Weights of a small GPT-style language model, trained from scratch on English Wikipedia.
Training: a variant of Adam for these matrices, 139M tokens, 8503 steps.
Each number is 128 + 24 x the weight over the matrix's rms, rounded and kept within 0 to 255. Layers, rows and columns count from 0. Numbers have three digits each.

# down: layer 4 MLP down (transposed), 320x160, rms 0.0768, rows 29-71, columns 0-159
# up: layer 4 MLP up, 320x160, rms 0.0892, rows 30-71, columns 0-159
down29:153139100041146124126156136135084095124166089082127121161114125094115155125140153138066126119117133132094102129138107103135095101145096157165135166122125133128123156121142107166115128107129122151168111128162180136157113189191123119150105097126139134102137130139099065107090135128118128127101115118147105136166085123120097129153149137138116160154150216159135123111116135129118113129131147108111137126137119160123136137131128145131136115100106149124115131116152111126133126168104153
up30:085175120132127139142122142106123152167143112127173126144108063131112145131094113107122125124113155160157120157101098134131127109204146139119120124182153134113151126123152151144150153116133127128091101106164119114140131128120112171100098104106145104105112115152091117101134097086147151115138118095161104127133113136111140138118144124179143137076101113156151141087123091135100112130155088117090147159113097119136128140119095117108094170120103171163128157161100124149178130119149147
down30:134077122102137127167122152103074139147170150092051093134167138116096119139128154160121136122185121170097117102141121128101124126071142104157104110073144116144134102116124084150131139135132143096112142164106124133145092130153109142120143148166100122136116152101145096091109159080152136165138165083109134146113126115117138121101120148148148155097140142142099100158121142151142137121155147121120130131174124128130125090135143155118112102174173128096153115148160126157133138141113084
up31:153115115104129129084163097142129094146146134109127108122081129161101128129068104122116113154125145103142142103142131116130131151135141116175095137128113115147143159125092134170134115144091110154125119112144101151119116095126129105145110149154136126109124159118090108166113135127107117168151127148113131135133086110113127109107123133164144134132095170142121126118158125135130138100111111156108124124116117163124141160152120153150143104079119085143121156130106139115121135147142165
down31:137131154121120127159093129135116104116152129100115180130139131137123143131155153104105153124162102136097088103141131129119129136089112099096177113103128145136094133136171113150110147110184126114143114137123113115133111149101078129105176145127147115180130110107134123146130155117099152116101124111108128138069121151126131140127133145080121127125160122127174131162119150172192121143139126135144115130149160120111124126142064104139119097116147140079088123135102122147122130115127120
up32:102109100083151142090139165108142152147128126151158148134142088116145116118129145115143130120131133118091144074109131140097099139140154111099144116158155117094126113114141082125140158093135127120142144151148064089133174093107152143095178142169150166150120099173069117121116164120143121142193088156159128138091107112171136148104113142147092132094099092166135112140112106116136113150066129115144104151114106129122123167168098099134121121127127136218129147125159112157138135151120144
down32:119172129112128126138114173152116142120140157126137111138132174082126132139122120118107131121168077112112114181129154141147143117135151111120112106084136120115076114120156123138140158145132149139156136077117156099113147128159075135153153089134094099138140160085135166082184133105135103134141183123106135146124109114115076118091125156152150159151174129139143151104090170118146121149149123147108099101154106081152109121125137153156111124117129166133119120093103093123120106096142147
up33:112157103139075143089139110124102058158131158170106115154159146149111113134133100125122112144151111108140112146161113129147110128139090097139121042155097082108153147118069099117146149172109169119063103168171124117145126147117179114130125140124129129144101132086167120155114142158154157141115135099090126113116095105155128136114161132166136106099112128170183111163149061143124133108127155151142122128125113145126155180136070120138108116142103112139100195132118174170126150129096173
down33:119090133123137144142144119115126108126132160111099100163103096112098200113080165112196104126109125131164125131181156147119148118138099160132083129142136128118119093101134113140152126140127112135110124115116150111120069114153138154128131132181152126132146128148082135085128116116104168159100136155125141151153110103096135115163111130126114109124112098133173161153135112127093154163131141116134173169136081123153122113159099104081142152127152132134161138129110088107058118108127130
up34:097098092134141141123129132110137117159173133090168116168060085136116141111139135107128155151166057127131131152134123168111087157142157147112088116122135108131128128108106081148131160118106175132111118107148114095169120073121124166127110124154154141116133109117098119100119176130102094108115111163173124132156094076064171163093125121139122163108148117128135109152127118139142082123135138130090118126148131127143132104172122166068129178123146125130147141148134112093106159157154107
down34:163084096166177096125153117145150122093143111139163141144101157158146129144141135170104141157164136142114132095114109129115120130110119151166157104139120140139146143163117132159153125121148114110124148129117116097126142132146124105167118116132091126152161149104149178102095122118092077102117127118105173122158125084166102110121157124092130144126138167098114058118121070147138109099125130122173122137125114130111072154128161151098147089128122105124110112142132116132137105156132106
up35:106157137057143148108144191119100144102132102155122061076136111107113095120136132157130157130132171151144122090117160121128116124137140155139090118112165123088157074120113153129158115151131107162155124164148125127133160098123113171126111085139133109186123119146171137122120127138149104089114088137162115115085106095083112106127103162121133122099119108104155143170126097107129107136097125138121145101097146131143145100110118159113126147132147132118132119191161125100165130121131131
down35:136128133144120145131118128135095114116139129134081100124154139150120125112153106125162134145126123136096122110121120132116122135168147108144071121116130140128141142135107130138117160128127086125155138131118124194064137092124143113210160111132126145128140166111153159124124094119110129119121100135101147140132139116155145107137148100123112101108109106116143162148128112125103138118120141138096156120138101148131163158119145120134140138143146117126097146162138128153055108103118114
up36:140110113121160117093102122165121110126141169127115108093107111132135099146127156144140155152145126119084166125157140137134182124152115114109100117168106128129131088193135118125140171133135117130107137102140081096187130121111113102114103113109159153171163115149135154082118164109150130101120114127133099104121132105125138139121119122131103115113117156107134125129118149125126096106150140097113128112130141105099160158112130117185100103146129170155160146153154142155162162111107113
down36:128178182157146102144156125129110155129138094121146094105132146119102122129132092120170091128120142151132156131129091116165120140092123116100149112105109177132148138150145106117102107123125144095107169126168189144125124141138119106196111165136115135087103139083180200136136158119112156116127135140132085132142155133126127134094145146121144141125116116137130152099127089117129127099121096162107126092173109125156157130134149082120113087118101094128110118123108120128118123102129135
up37:121117110119143108103151130121103125144148141129141134098076123132117108146087145127135120160139106110139149167181157120126095139137121137137098111113100145115170163173150171098156129178134098182110143123137050121132105088084159136153154135130145109162106137156140153131108151124133143127112098138129114143112079098127090137112112161160096125156069145140125117135132121133118124125098077116110149131128052109116182190105132099105068131128136137147125101151167145133135169146110163
down37:115108112125148127156131140111057107170135113091144146145079143098157112130107143141090142112144128147154133108088123043142135121158130150145148113089162130129118124119121101115109117158112163112128120111119148188119135170170092096107127164120132118073138128114128099147056087135166112121139136164149141129125097089134111159106125176127073148140139145120116083118122138180139127108131131126128154067121164129155151125170171129130111178157144097112134100147124147141180141150161100
up38:173146104104115095155101095195123150152173131103085149119106135105118135106088113122142152198107091103075127101194162119163150209125123096161081138165085097123160127105093151141157157097090137125106114130131073101155134141112151112144103121163151159104141119135101104132078126090156092131120085196120126104130119087113143108054094073137131144113070162155173107110150144149130125110141148114102124083140122147141128121161115143110124115103149102128149156130141099126114144196144144
down38:115125057113074139152114111143170115139121135114159176124106140116127172125143126165119096079134150158104123134126114166113122096124140145190134155122110170102097134130104111164156104159140098125154125167168102124106128158125081126081162107147106129219111126155078092121097114158082122108130131130142141169142108128128130086131100117135104124133129106106130130185124108138146094120109122165162129150088120137117152118113105146133178189098086127169120127106153091164087106120137139
up39:151131109115156112112124118126122105183161098129154066108145120090110142152097168151124118111164147113124095141174133106126093148153100114119108076126090074109132133167112129098154176151156092123072139144152061123131170101113106155159162133165149139174109105172110126137097177163177131113093081128171119150135114142130131137140135109147123121157061096149152131099109121126130146115112052076134119195065121163112123172180108078105097075143130158153102139141150161129142141123123127
down39:144143092208147095086153136128112079128081110080156177140075122131145200116114092111119162118075149151171117119127113069142088121115122132084103154125144096100114137159121149148145170097044154168147127133126166143114150112195163102142123177122112113145140175102130101113081147135133121174093128157102167133092130104186092163150148142167083084139123109070133166125150166143163150111180173143127098128136123161123158163126119132141142134153099095131078095068139067129093134099131102
up40:131178180088113121111123149168096114149111125117126139110142119145125116115132104170126133162103118148113139125148121150135135156165131137150149135166107116103135159197117141158128152111123130150114129142124124117109106140118158158096164114124150152158152088142118088129109112155124144107147144099149154109109109146145092138115097101158110091130119145112130138066129085112124147113163068142107177140151136133143112141101115137159145111134106111114143120135100102139154158091118133
down40:159129163163103118108108127110136175143102148171122131126138157159142127145137143119115147108151147138109137088161095097147133143133122135145119116122132123126144149099114075130085100105134096121118185121088172106124157116138165132165113121113165122134128151123166144137129129116171127121117103111129125132138119108152126144109110131084139159126097079138120117124128085123161119108155178098118129110106143115140119123126153117135140131164157091111131112131129115116117105123136124
up41:107117156141155135127135132123116114130124117157153124145144092119121125130109122134115146129153141093137106127114131133106141138101133143128129082127129115095148119122104138110122133114132119135115134132119076132132141101119112134136142153122141110153152115139131153119147132106121145116117120145125133126122127145124105131128131149117071108133123107130129129163136127124109129137123082133156168151142100133112128152141124101143102105130111166133110134137144160137130112158134177
down41:109126131106148098135126117122118134142130127133156126146107115123136154119120116109113149102133153149147121115142134150125102137151152140088117165124107126111144143102139131158152113110114144170105104104171118127154151140122105140156120128130108142103142165124077086135131118102118139133129116101129146122126115130161109159132136132136140126122118119124107123150121125104117112098104146135112128146109114130141126150127101118127129119154127133174136140096141112128106119113152147
up42:103116148112144132127124147161085137131142101151127149139111087121108150104125095147126148131159143123116113099091113118128117145189079128111100122151155127109100141122098097156168183121108191167122126156119144116137128126111134149106139096157145118160129105157163061069060098133160150087117097096161108181098106114105112127141142150157118115127111095146109146115141095132154116112102133123099128102140119102120153132132105108145114109145103131187173121125101150132154144089133129
down42:084100105097154111114143110102136123135121150139150076148145114100136117147137082131169119115131091097152110085130138164146162128104145115161079104123113134102114152144117181141141130123145147095089156123150100148130120091195144129148108136080132160099172140152128117173115124143084119156187172128136107123138083150167085127120116133132127119133099159057163133136125108088104139067135174131117147102141145175114114153172175169101165148109106100086141099110119165089113132165166138
up43:122159087122165103115132107087141105167148137105107150122134122129145093143168096158148118137173094136088151106119168122103136127130151100162152116157121126122105126164154154156150154135107156132160094155124164083189127145068168193144163128133163109150107117128114090083075109133175183106154091163140115128086081158105152147107106123175085081120116100147149093137060129118137108137068116116106166104137119091160171113109104116101139120112213129145115114132125160146142178097116138
down43:098171133147153163169198133096118112135159143178180107122072087100214125123162135143144150138091197141143133121132108140124109187137187134114092111196135116110147113108144133097135093133144153119173117139160148076113150142136128143079104115094161102104147111113133171172126125174148141101126075130130171145101126057069087128158119168096113144190095136138160138086129186109133134139177096164076095122095090106133091143087116070060070149130124098100182138123128116106148139100069100
up44:133128085112112176164099142137136122129140094095145126151140107138158157134130144146097091144125092160094092153196078127144113162118120101131110125126099106119128146171116093107150170173084122109139103150165130116148085109131114147164146094142170072081126114110106069167155147136104181161094138124116129173096120116101135130109145139125164120108114121146070136140167133143161137103138128133089092159129080117138109143158084122092131148128090149139124129116087159108125132122119136
down44:121093113146100160153121147107142145149092098135158071118163108150103154146156079143099129147151099110128142137132101112117148131128102099128132127100163145162122181135164193141143081139166107122109146069134109099133116114136139131139179110161082130133104130123148149160096142102147111126145143132154201118126141094164129110144115126119140106141147091138099175170059135126100117124084121128163135140093168148154119109109162126130123154134131106154155110138072139154099116110092103
up45:104097141134094111140141142109112115161147158137157143153115116117091136128091139120104112149112129095137118138142167125107124115168079108141109132099096140100153124134111136130150124140140131161088140145146094117150115132107150173108171114134133131176104110152108123124153080165134161125128129093134142139126102142128112157173163117145115114118075145148112152116115114130132104132129095111081121120145142125079093158111110117152126132158128132181119091110126160132133153124118184
down45:094155128140129133155138154110135120128101124146138133097086106132157139097126113128125134124127103173113192122122093117131137127141145134139148137140158076107146126155137148153145136094118160098155154097111177097099126151126089095133082109110149089144128125112165162112127117091168120120103108121109124114160141140172151132138090095128106145119128113094125108125114157129127141133153165157135143096115150106167122098126157109133150142121155104090151155154094131135146109133142095
up46:113125152138129147168155136126086137135095117171124152130143100122114126108141094152095124113149178154144127101105120150096160117173103154151153106164164130126144147108157118150123124105099164159085121137126102101131121110099131142096138114111108093126110084151110140121132127160150134117153144118159127155087093159118126156144171118146126138076123110162117177134123099113108124112120130142116126149155118101108120133127088118135114127134119134146166129129139148135120130127143164
down46:150138133147080088134132142138152097064125156117091123117151154148103144114147124149140128129109087165138120101133130146184129154152138145148135138155133128128128144124119118111089119130137130114121145123121155060105132153135155114180119094104138121110155098123136140132106083108093125134138193089129119105168177125151126118140125101112143153155151141090145120122129139134109120131142134148096111112124139147140125116148160113108184096105100126128127131102131139111122154143092139
up47:129107063143127099101115127104160124141122129180094114166136124156111127135101135170138123157151139171121097161137144134116107092152137092139087086114099087140145144120100137135139165149086125118109096136148156121129109145119143144154173143160125136133139140095129052132067120121134115130168140110093142135114131131141135107139159124124179094111092147113115129138173101137101158107143127115127141148104118117127148140144093106076155103165137130124122160138145123137136139109092130
down47:102127168125094148145103135131091111129140136125161144169147168103160142157082121131139128145132120122101114091111095116163149121144103092124115089090105155123102120104126112137106170116117098116107147133148124096190124137146127132110157114125094140148173094118116146129128085136143082128082142118119131137088127133130091144135144122133111149124092152080127153122175105140126171087135171124158166157129157091153113099096130131159131166096178119150138111148119133118130126121161130
up48:131148104149131160130146138106135145124145093103149083065141106124098142093097106129132094121165162113133147136146167159114097132154177105159090139111145140086126188120147128108150154120130134187162085192136140108139132159120112124136148140156134122138138124111103099077088145158119156102145107173139112189071082149151160145081123136146106127093093081136138139130111138123123119077083059079154166144096054147131161124167096137138095181109119152171140163144169180108131121130196131
down48:143128149110108101146066112115169189175169168140087104119112191147074146110128132102202113111119136156117133112143156140162113145140105101206092134140145142126141103117095122115119171152129138126109155094113121079136155110076120136121061166169122157121127095143073109110090118151125117106146124183120202134148125111094116117117065132114140156123111146082114134158163118102187161159141135133098138134137198165126109117165191141079090101108097096145121152079086059137144130132159137
up49:147124124115162133134127170089075131133118118135168150116140121087078156131098114165103138128127123112116193126122168168095159142153125129153091138126153120106105113183129144160123121132151136151144129176150074085122109103125113163153127100164135110173135094125127142083142162131131147136147096099153137140100119113144118131137096136132065148133097098150125078160101167133103141084150100137120127108154135142110114107142114122140097123157156177134131153152168099145132132150125169
down49:128137077137127120143114099134110167100103174133140093167157140126134151123127127180131146099119152148117146128125094146165165122142101134084141151124151138118137139112130135087089135147119111133146057104099113088125115148128137131098146133100093152140123139133132167091099114119121112124137081112152144126104121113137155162150094134147115105137109126127150149134090120137159146169118172143142113205124161164088134130110131144127133075109091103125164158106119095126106132113161172
up50:126164105090079129175113135143147115123139134116141100111118122136102157157125130146115141132151161149121124092121136126158124158141110144134142094128131089133126077167113090103144124165108115125088117180154081123146149127091105131073149102160134133119137132150115084139109133094171109100103091131134131147127109123076131144128133153130149095105116166136156179111127136141150172102114110102141110153078116147119100179141136131127100118120156127142109117133130126100158113156136139
down50:114121134154160133098131095135110147104091146119113105128149124166115108092131113104148087135146149120141174147145133107114137108110142137106090104137116176166147171111136156136092114123096125108146108069118155163045137092100153123150108147135156134137131117130120166150118147154142153138144096136104106122138085107154075074112105109128096138149129109136151124142120104139147138118117129134134156166130163141134134151130146132110143143096153108106145143121135123155126162125130134
up51:086110142168157121124098108129137134165136140107130117142107124121083093094148167141115124128149084145094181078146158131115157113118136115153102133099148089127119140157143085147149195122098141094142147130151160073155168093137168159124131129128134111112095096111113090079117157146146119135167135122151136127119124142099093149146140129154119117144077123138117121088089165125138139086133116108100127108135145138124189113132129094126143083162137136123121159114147126131109164113197135
down51:153079142143161090131128163153120119095135146102130125091130101158154117100144120155111121111129130165121126109126148125168141128125109142108105095118152101151124154118115105099153102151165122133111116092106113104100095165128156140114124107139122155178149111097126116129066156145136117085131106149130154154120145147158156134147140135146152149099100126119097105115148133125146133147149123137182149126135143125125143139132082116119112107130123145118118132147107130085154154109089113
up52:113143127148123142142122101122137126121131111141136155133090105128120136095135112110146127119090136130095120128129115128126118114163123099143102106161124127141129108152104110128130154119092129149127126122160148104119171128134158146114150137138188111137106142149148111120093119137129115083131115132154155118110133100125155150070149145123114166116119131113104099141136104139141108123139116083148132126138125090105160136122103139117130153141132163138136103151128155156154135109108125
down52:134132126109170122152062166129131141114162133155118130105146119147120102111140124167121116152168122179122153154134111094125132119120159157140112116102140134102125117109120099146132115087167152107147129127130157131133127123135141121124138150091135130097142114117112148128129162104103131120109118126121134118145131145114116100170096120151140083135118106131143151144144124151125115157122177084086106109134128175100102120119199114105136130135117136083138156136132098088119143152147147
up53:118128130092109127132150176149119152122162124124150154107103090123106151100123106109097159142169117112145128123134103155134134107151126108138085108158134119091183128096115102143160158116086142167133145087168128129155159078073116154139166127139128127118099149140138106073151135097167099109125116124184093127142133113103108096125109117185083140089104115129141138106113128143124118079118099088126126090140160127179170163186102109119089133123102129121123175138112110128137133185157164
down53:121070158142151101175085128132148107079130162105191091117166125093151137087142131106166112070143129151131139125112151159085143132128113154135146142120175152154125096107139114060122134180127108127125159134078106078152155122140151151119112102118112110167113134066137129089119149170111158109113124164165120122111134137116132118158108123092138085091122145134127134119130104134110115154115126128160150157133159158129118099094075145109154078133112156103117144162129155111190159100122115
up54:112137138084170155160106172137135094144123104157151119134155104091135084176165137133123155128150188121059163099100106141113088129117123168105160104140162138095121205151080133116141135062109122132096110161118136105132163125096162125107126155120146189165117099178146137089113149108196165108124095176137121109087087142150143152146134111153093136122132103114145134093161091126119094120081122083154150117135108120107149159139103104122130154125153161177157135133110131120142134157173156
down54:082123093142097103120073125109160172116163119119139122176112095133107119097106113135153131191159084093140169143139158168146156141104080115094089135102130131146191126113137148099124146129208110136150135138152103195163105055145087172174118097145108116094105135135144126103098161107090156136126128151119077155169137118082140163118131120160140128136140131143125107099142128126133156103144155165075117111173167175141126118146174151081154121077109196142102097125116118114105114111076138
up55:089124129125121100126135115086092163130170155114133148097144093122107116127100143119117139146124121137130132119100112149158117162167139102158143115120123090097155117131102065114142116133069172161063138146137128125149139133146142117116083121168123140112152087148133136123132151169129157129123122142139131132119103143090137119126108125087129126118117125140110140127163147125138067100133124119121134141149136118123125119122132135144109088111155129136137133143180156104158116115151128
down55:123117161129166107125123128149137144122131137113146142145128132118112142115130119119112098103133155120120106134168139125122110102126130138126163145109086157152141133128137118131133116138098138119113149076125143158141166111099150114149133150137080136121138125100124131133128121117157111124131139125132125120116162100139099107166143153130125135136136128095118111082144144122130125126100144169116179140177118115125146116115121133120129158147114122124119131082107096117112101139107132
up56:105124088147132110138126119127151144126111126099141133127142114097094140113144136175124095125131070133116145096125135120131136140141190147121147180126139123135107084123094127118156159116099135154140104144113113068124151100144126139073158083162157120135109128162111092108115155094118112116143107115111137153091133122070100137130130135089102173126133157154133145125109149139158129124120124097102111200134132142151101120162132127125135152128136146132180158148092153100135125152134123
down56:155117132093126126142146113134084098124133128102173134103106128143161147133135106134154128158117136091159117101117147119101152141132080130131144090096080132138157145154146146163134116120117153117149194149173147134124123129106170105154090118114094189135128136100192155135106173148120105123101115118127124127148127137161149135130141117137140114128096110148100105111113085127111132099121121151125127100113131151139157140129124161134129086150091115151091120117145132128102102114130104
up57:082140118127140132073174149111106135172148144122104099102118126119111122108133152134130131132163112157104114125175134132137125108153094120119100083081121122147138125106154110195124093148134137108093123101158078114161128110142177128151134141120123147102122139122153139102130172102150117119117121145129106122130108121088125138132110136172131121093095127121124121136137109124130086083105157146120134111107124164138120131164101124134150132160133105185154121142128129149128127152149141
down57:129140115139114114150148128144132147101172108178149131118128120115148122128123125129120136107157118143148134182163144142090107106119135138136114147132134168133103110111114123114111119101124150163140124155108130079109130147105135129128132104140164079110116149094154148123095107125070152088097143112126161128124165098128096091160142118115136135138188138099106153119120094133096156139142139130151126150132114135126118084123144137100142121106148110130148115132121115135152141138116138
up58:145137137098113187152110184132142121122115109155149111102111147122158126148151089123097110110113128147139139089109115128132114128140134138175132129146160102118128116117108099115131113111150140101169129129088172133120139132144111159120171110123170139124140147136099118105116128131172117131108137101150116137142106102120106137159156147147137143138095146124149090124117137143125120160133110115157125118132113123138132094137115133136134142115163128107142132136130129104139129126158105
down58:104124133153150123156152175113134126104176100089124118091129112131123105130128124131104134147146156123140134122129140161119124144122097136130170120113115106120122116128137102131151135098164141110097132120156142094155099102122129164121149132137145111155114129118116143124109122088119148102133160126108124131138139115132133113139104140136145131172134117123114176132152151103147144130132123145148129141154150158103105130137106108135136123122123139118110124105087121102107134140131142
up59:107147064136147141101142100107122094140143128146184168170123137151109135127104115138119136130137108154122145161117115124098118119129094127117113140131090110114145121167111098108155134150138114115087116106139120125137095109089109157037148131138135144169113096137092119169129146110132157135150096150154127142130117130124120111163153131113122111164094129128127158126117135145159135101119072137102128150141122154108108155189120125113101120106115140119106175159129122121170151118079121
down59:111133152125138115129179104152105162147089150105068142091124122145115117169116172119089139091103122108126119090141141156140166106137095102114201102110114150145122105113133152112123133147103133132080144147138114111114155101137158126186119093137083141130149094155175127094147130163147127136094149084128121105126143126161149096142077161089137127135062143125136144134105104127112144153133145144135118104106150123113133136107118129125132165124112115122142129122127136164162172122164138
up60:158150102139150065036166097150123145137147121074128111125163094097113117128111145148132116145123127136112110097126164128123096115167102135131152145107133104119102146118172119122135135104123148164164102145116128131148138168142124153120125175177108122109097094119124113104085118112099123141137128139130114143132126120145128132118129121157128105142086146173098124109167143129085149135159135127135156114118110119131128159125103120122131122150106107160119138144166102080177142136120146
down60:098147133112134169134107126158140125092119096125159147107108114145126137091137122121129094126141119136123109117140121130111147141082171133139116118125132172139137132134113123150072125109120103135154085135124104100115126084126140118091157117148094078152150095103127177121124186104125091076121156164117110142138147116113103118141127130166111129130122099109127148137154165139132121144125154121112145188161162149119144131155156140138147141144083096081132143166168123177106159115109150
up61:120160100133165114157144109120138166163146116144174113116086109128090119195107171119140141160116118147099155174094171123100156131148131158101130099128135118111175114152107145150149142130081137173091132121133134077132158118105138147098119143135149116146082084101111076132125119077102111136180172101174140139137126140074112169185131110152135158139099146119105170072115158145114171078108087120143111129144120112154113170132101169115092118135142124107120164115137133064139116155128167
down61:116158128167143134094135108145111110078141132127107153165144137128151112151136094055129137136139105148136151116113128119119129127124158131098167169089116202112111123120123139097105145123116132164177149087147153108112161134094123145123105202081080095086125097166175136136120125097138117149120118180135127129208149126175129130133094113152120109149187142165159169112075133136093094110115148090113092140101088110162172123083077117136108131062177099131114132126114209151104129120136104
up62:111097083134150153125097118151113100140127128128195141153125125131103153159121128147106160133098088110122150115131117149149123119134127111166120111128132152115101147140084103157142142099126126138159108141139111111139057108125148157155162103159131127149107148077124079106108102081143139197167133105128138107136101098141086187121129107134112149131134137146158129072153118144130113127120136117056102101135134140145126166160122068127123118091118136149144147106117082182106178134174108
down62:125179158135106130131071120119152123079138113140123182117091141133101146102092110139118136139119148180120134157162154182137108098084095109101151098128135130087162110131134146101125139141189114183125175140178135189139153115151127121148118078142104133090135147144114116114075146120102074084131121112112104161142099141082199113135145140142123094133155116087142115109152070134096169134184102142077162087146153150130145099106185133116162128104136130096108129133149126097137140122131160
up63:133141098125174147118169176112120110152157113126155124159111132177166172141118108145070153151133140162111098175125165126086108145122143211098045049134143113166145149132139156153160140157098117158092067146144141122169069166083134152100123111104207157139128112108127111110105138068114119116135090155124100098089111116133128151094123193181096153126148120108167094079125127134124034142087120124129167086151144118138148175091096131123059136123121146156117164120089096077139131190090113
down63:152121068128208182119131142133113095139111120160155111131138124143156124178176146159193121151137157117129154123120139124110134100123135178090095131103146119159123128142196098149200140137128141168112129111088158140116124136126154130093154120138078174123081161140195058169139157106142108154166136085150077098184181122122114109133113113111122139087121146066176132037104115145114134119138074097162116108088179088086081178029113073158117070148142123088128095057101138107131148140080100
up64:114158117125123118126144095130084120121152164158133144165130114134122115158140128131115091179149125128138143125099144121101135133137103109149111110143118156100123127124136172161146126115120144117133119145135101129144156134091161130092119133156151136129087135118109117123086099087126109096134108127176106118115101116149129132114108143189102120133117126157128136103092136148114099117075056126116140146129092155112150143133122112132141120119128118130114164163137162152120111154141149
down64:115128154153134123146128099088134137117113136138159119115140087073140153138119109125109154097152094135134143130121128131119114151168129118147142147142162087116131123129134123112119149169158098139124176127156074049128108108099107150135177092112155142143106135110129111133154143103112103133122144128132128131110136131105129124137091094069124136155130101147116131131152158135134141096153120149130117131122179122123089107170107146111117133120170168135140143113142127107155133097118156
up65:145139134139148070139133143136080108124160121119118082064149174112126121078123135128130120096112130122120110102154142135097093143123125127112098154120113114108201139125130126158147164163094132158127097095143131121153168118124121110127110126150120129116121102159110117130122110164095185077176182109134120159114138116103126092147161147119124107085132168155117166122125164138100140115137143139105123139138117132165090131133103133091120112141107156141144141130131089125127080140136111
down65:120132114147131146129067149115097110071119133104150131124180155149141125176135135148129141138165093155106171119150123164159103148123125141072167067108112084131133164126125123119058103125121146140132116102125157174113122122089091141119143121155081170148124137141087168133127122096133117109116138141149140173144153103125175125095115124100094119122118123152139104118082166145135149171074100120141102162117117120127093136092147165149172128114159121137113119136114119135096159093139120
up66:089165140083137145115115130152107174167159114142140174144096107098092098150132088135122094116126095141077119078120139122125169184119162131126084112121117155138172052143147100125164088131131160121182122123191094109131084140132140152108115126135170114112109081135141109154151104128122122142194143119120104158115079121104143150140087183168133128094096093150149186169142097141168081133074096110125089126108113078160184114123112096076104115113158159146161105186117140132177140132060106
down66:117206131098107172104154101131064093176080143117124159167143158076104129138141124150088098138151141149082170169154126073114102139115140113063064177116129140123109108134139154134232136072116158172175168103103140095134144159151135076150124141127129098102138127126125117122126128135135120165162107123116118147101118135168106133144131119147120121133159094132165144131089193125122155072150117151140117115114137141129124141150050111174090145145161100095105096119162123072121106112134110
up67:135159146142128128137169107121109103128143110109171126138129140136135108145141129128099152124152131175123107149089210120101130149172137156147111084132128108094168166141147159123143099138103124177098115137106119125141134175116149180094117156128154155121123125086122099146065094072145089138133120143152123059140094128114113141099112129167118157132142128135171156084174111145121107108121071107130166125136084126172121181080100144120079156087164110130094153148143099058150143168096138
down67:115153176113164094146117140135120140140114117113140139128144121113110139147144161082134168100182172105133125165081147146097124123119139093083148107115159164146101141103140132108108106144180130145159057150068183141095115135155126111095157176099093192101140078101079105173104143144089142138142110137119099148133144115112156144095148131069139143110155108086160102118117184130118085117116061106152169090149142146126109149132087168121125121091162147136089130111086133117145119111135162
up68:092097134122121101135156132096077125129138141132107051155144181113085147108112124142111142179175147127053129164156163125114112160148105111107100099110077166160135110158158137151155176137131103104092101170163109118160147115138161127113143119122131122152136151096101087114113133142121166137183126142114109069106105164093151172146147110166101181081117127153127103106110135130111089113134137124124100150133082122108110158103082139128103132158148119125114129113130137140179124152092121
down68:159126146182141119170077117125083125145123091108104152124132094068127144080128148138132108133124115188132145109132139130131144131136127138112107118108146086147125165134104134121160168132125151141125095132133101069098120109118114172131140121133147150148174151190124104158132113108155144145099100195127080114116125094108106156100152078151126129101156127120090151141133124147116108165179127145131163137125164116162109128113138127095168093128146106102159119143108204110123090110120132
up69:123114137116109070094166139096113133161123158125129130103118126125133161097160088137117136160076171167141113099106128177174101128143099154170094104158129133141140145156121135103127136144146142145102085137140137133131111135143137136097121137103121129125138092122080113078123100137107158133120135088155117129130147155139139124124151141148147130121103128127177144089112119147106109143143148106144170118145108146186153127119102112144115129129111120153125110141117170074155113128119126
down69:123071127144107103095122115093155148119116122116117137141119131132111147093129113134107116138117155157101098133142132106157132129095158127121130155147165147127145152124168120116145110098107106108128103154131140090115111121148113121132110128104117113156146129122106142135131144133131147150145142114127155155109168124139141098119158117132129128142157130117141162131109118138166115132112133108145119114131145134119120130145137144142117145137122123153124138107132095103124165095133144
up70:156123102140126100115145143091101082109135151114125096137147142113142144151098143132135134140143131133082113172138118112108133145160102112119151131138086112078143121121113117109144122141139120173081103193166135103140122152138135151108140135160145145124146109162089121160065130126149112134103129117134088104100122128104147170128119117117163090116151173146142134124141121141086127107165135157130111147077172163120082187164106101120125105106165129163126154103143132113140090145125132
down70:116128151108132134111128139158086106123122121155164111114120140125156069131159115127129124129150158129142160112136099112167120121073144126096097131112110104151134143124146131146099112112159137123147131122077121071123157122060145135155108126110126126141141139154129145161135136116142152127119153132129142137146142126152102089087124121127110147124096127147107113117111121128122166109136126142138171104138114136156152129086187108167124135106137131162121095160099128120142184145113090
up71:158115123114111076136122137135097111148174120120098149146088101119083125148070163132123148117145109190121118168137118119126104156162156123123101109124113128112184138134093110151160142147094139138117104111169154099142126136138136154111097131165151112118112147172073087123078130134110155165145128090118120153125123090123160158114144128116158137088122156163154148106123107142127144067109115083115111166128076158120151151114116119097130129169146110166161194130117152143141102137139126
down71:132113145078160126136091115144103144065139141156136088106140148113144130112170119086153129058124120118110171124128097152134135090087153117144137113112137150137108133101117162071145120149179135152102130076103161145113118143121129114122171159119114093142126115075135159122121123111131168100137127155125109127100110084153164156150147125126156156133160136051176146118130159129173144106096173135160125123130106116139136099151127143121127140129139112059130135134140141083154146124138116